Weights of a small GPT-style language model, trained from scratch on English Wikipedia.
Training: a variant of SOAP for these matrices, 325M tokens, 3337 steps.
Each number is 128 + 24 x the weight over the matrix's rms, rounded and kept within 0 to 255. Layers, rows and columns count from 0. Numbers have three digits each.

# layer 3 attention output (transposed), 192x192, rms 0.102, rows 74-95, columns 128-191
148159133103137151184125150119137133114145113115134160131147119123154098170173139100082169143130132102139209147169086099153123108125105162103146123138117152141126187090160114166117151127115082
193125127161130097137143100102104067130199123147110106117117141111166110100090121112161134134122137148130099137147132115120126150140096096155147122151167136143130087133119134146113131134099127
116139138105122124142137153115123128183126123125133131156142158108147140112129123133104094104147168132108101146157123117114139105131121173127171116159139103135102180110137119106113123131148096
135143110087124142184114141139186110127127074143102104130134132152148122095144145148105087086107122090130147186142129149146152120133172093179101158147111146168147168164144136112099104120093161
132150113151118134117083138175085156144181105180168098120163115112102119112178113125132148133131138143113172148126120146115140149142124109078112166137156138119102160167123107117060121148128153
132126121127089115138122129114150188125137123125167127160158143146132152081113099129161101097077115163130161108155124098126140137159096103174137175145170132140127142172147174155133147139136095
135161083128182119084143095123128137106138165115090111083116144123122155137153105153160140143128160101150160152171159118148147104139160132116114146107131148159094086133155133182132125127122109
090114144115142117097155164127078075110086119139123101093089145131108119109165139177084092136149151150132150117087127155122164094103147153119147182181102161123111124158125151079129121131184139
166083140101171120150143152162107102149136099091129090134065149118144117101112125135085198131117148125141085164136146139151150128144120122116126103161112109142159068169125126166119130171152123
121168118138170122122124107164100119138108087146165154136138145079122173156098138139107113094144124096088126181131146118149097150125090130111130097135136113141102167127151148114144122138175142
085133125155185124100143145157132101140128096108118143153134155104148083132141135141149116161131139149096169121131087097160123094170125162132107124147091084083157191113116132130160131172103152
119150126141122137131110146123107125102113088134148141100142137111130113120164124120142135155176068141138146122130122063114163155123110138130111148155106188151132143139139120115097086149101120
110181101131115194132126104148123114093127143155098114110110148165137093074110105116106149167142163130138154172143113133130105153129111136115090118117166171101147114040127119132166125118138112
174118127155082094076145140143138118140154110105130117120143134106146120141127076158117122133143101137149143140134111144114099079155149123127154136165144132164158152117125117084134125127127118
101115097107174087120094135115119079100111124151094123163074123108177141154128147134101108144102119179099094120137135126142088171171124107117125183116127086156134075110125153117136127119128099
157142138107126132092161123119081114120157162113111133150149052110132118134104163141101160146128134129148124117113133066148107068126132172089139135144137100071070132150083116136081098105092107
150115119128164102110092113125129110149111145172117083151097116128093182120145122112150128149103194107096116141132125123162128136090118133124100103132122110095129153105115106072100114127129127
119130098115084088144136173124137140085153104096160148121107108157089107146129153121098097125116116108150082136153089122122197116121123119118111115139126097144103099145140109134131106125108097
170151146108140130161094125169132169133085160160168150136150129131118081093137104107119150130128123117123109154147144124115117118109113141159153160113104167100150149190148152132135086130123124
145095149107108104137119105134144109135127164123116065139148081082110102182106109123156119136115114112084150161145091135128086169101121136146100094123133124135144146105057134141118149082133098
120113163092136146107118126141147137178130108126118109130139117090141086128165142131136138106153182136110128097152117159194118145120128157109152079141158127108134087139054105152152114102118148
124135162112116120126141104140121124131115106152106145144155142186133114124101157115128135149110125105127100096114116142154126149150071084093145134140149121148132138123123143114146043108125153
# layer 3 attention value, 192x192, rms 0.117, rows 75-95, columns 128-191
140121123154162181083159101148145118132138170126107108139190155123109106129146120093194186175121137148162151121148115176179132113099149118118132115126133145095156134140125119162125116140070127
141077135154117115155115137107112172132196174124158160136089102109144096168142197102107106119100136111088100095129128121166123151126157121124140148142106111127119136133140131183132093140131120
131120134116159164103115115131120145109137101163153134128112130125157158114149164123110117151120102129130154163128137171185144146169161113140110188151056088098177130150152135197131160121169089
137113115093127126140164101129109080103138111097110135107175082107134145110143118093139151115113165127105197168142128104134176144134115130109134179160129144134127177118104088112132141153131148
137078131129132120135132121106151105110130139109136158126160146147160152115164151103118138141127158123152158114122066197163133153138150118150136076146140095126131156109127108103152150125130113
139125091147131136166119132116086190151128144108109114112120120137164135141134136168135126132175133122150139108112115121069120106159128115134175119128141114142085138126148117156168112123131148
151140117101102126143124114154133154124113151129150147164167143140115124125150134140127126119126137081075141118158143110131121147120122132134123173122115125103132125133110144124127092145110142
183111114099158138119170113123138118140139163102123120071147113095132123104090173159147163138113102099139144127137123140142111096079150122153127137119128072148133094209114133138105153153099125
133123120141119116087112185122123108132165128130141163116118079169121122163191143120103118135144131141114123139134122128149064132148120144120114126157128165115116109145161110131119159129134156
113117118194140143122116167129072141154143123129103153128121108143063124136126125165155116143141114115148110098140109117146145143156090103094109116121120114160100125124114132144097094097135141
114133116082122130128119130123092092127101147129131162126147103147116104153169148097144133094104142111120145114101130106130165148150137155133110132139132119123137159113115111151138164135146094
135194122115102161148115132128131117118145157170107136167106103154160135098151113043087148138120111137078140123139116151071086159149125152078109099145135128102131149065147137121146131119133107
108124129144101143128140119128169104121138113151116129136128117116114101118140093113106110132133114095149160110120109121135115128113115141127093105165126157128110164125147112095104118130119142
106143132124089095058101126116176152113156143119142122150137072105171079108100149173133114199133133148143129122154165139119080149119113095143212149121123103130168108170147088131104116140099134
157126118151098108134138103118138143118142151144105147113154166106050120181134158131122112116155122140120133117080138103104122137137100107116111122163114086101085120112083102113120153157165151
097106123123105168123127136146131108134094168172128125148111153122127167121138141137122104132133158140123071196138103155097136136123149099152126118115156142121112114166123075120114102130159183
129101085144102140127107160100110109128131100101150088067119103131102120110156126145115136153121133135117164130127142124146136112114192109123102121138141143107141138108113136148134165114118139
115112129128145150142132170137131143087113156119139142130186144151074157155142148095122153149137140122112094162131138100146173125162134135160138145181083145118134149148163124124123122143131139
117139120154142124112151085123137131172127111129114137103084155087150136187148087125149150164116160131151114055127097125160168154123099127138146132165149152124130110114149131177092142128139156
122184140138157144098175120130174130189109114152120116110107126123090130106169175131119168140111135154141102119105117110122142170172131108123124088113130123141089115116141175166074131129173102
127165104105129132147147131197108156119128103097102115143173148131140130119159159115104137123132143135136092128131176098116130163160106055083146142168146110136128158133132147124139127076128132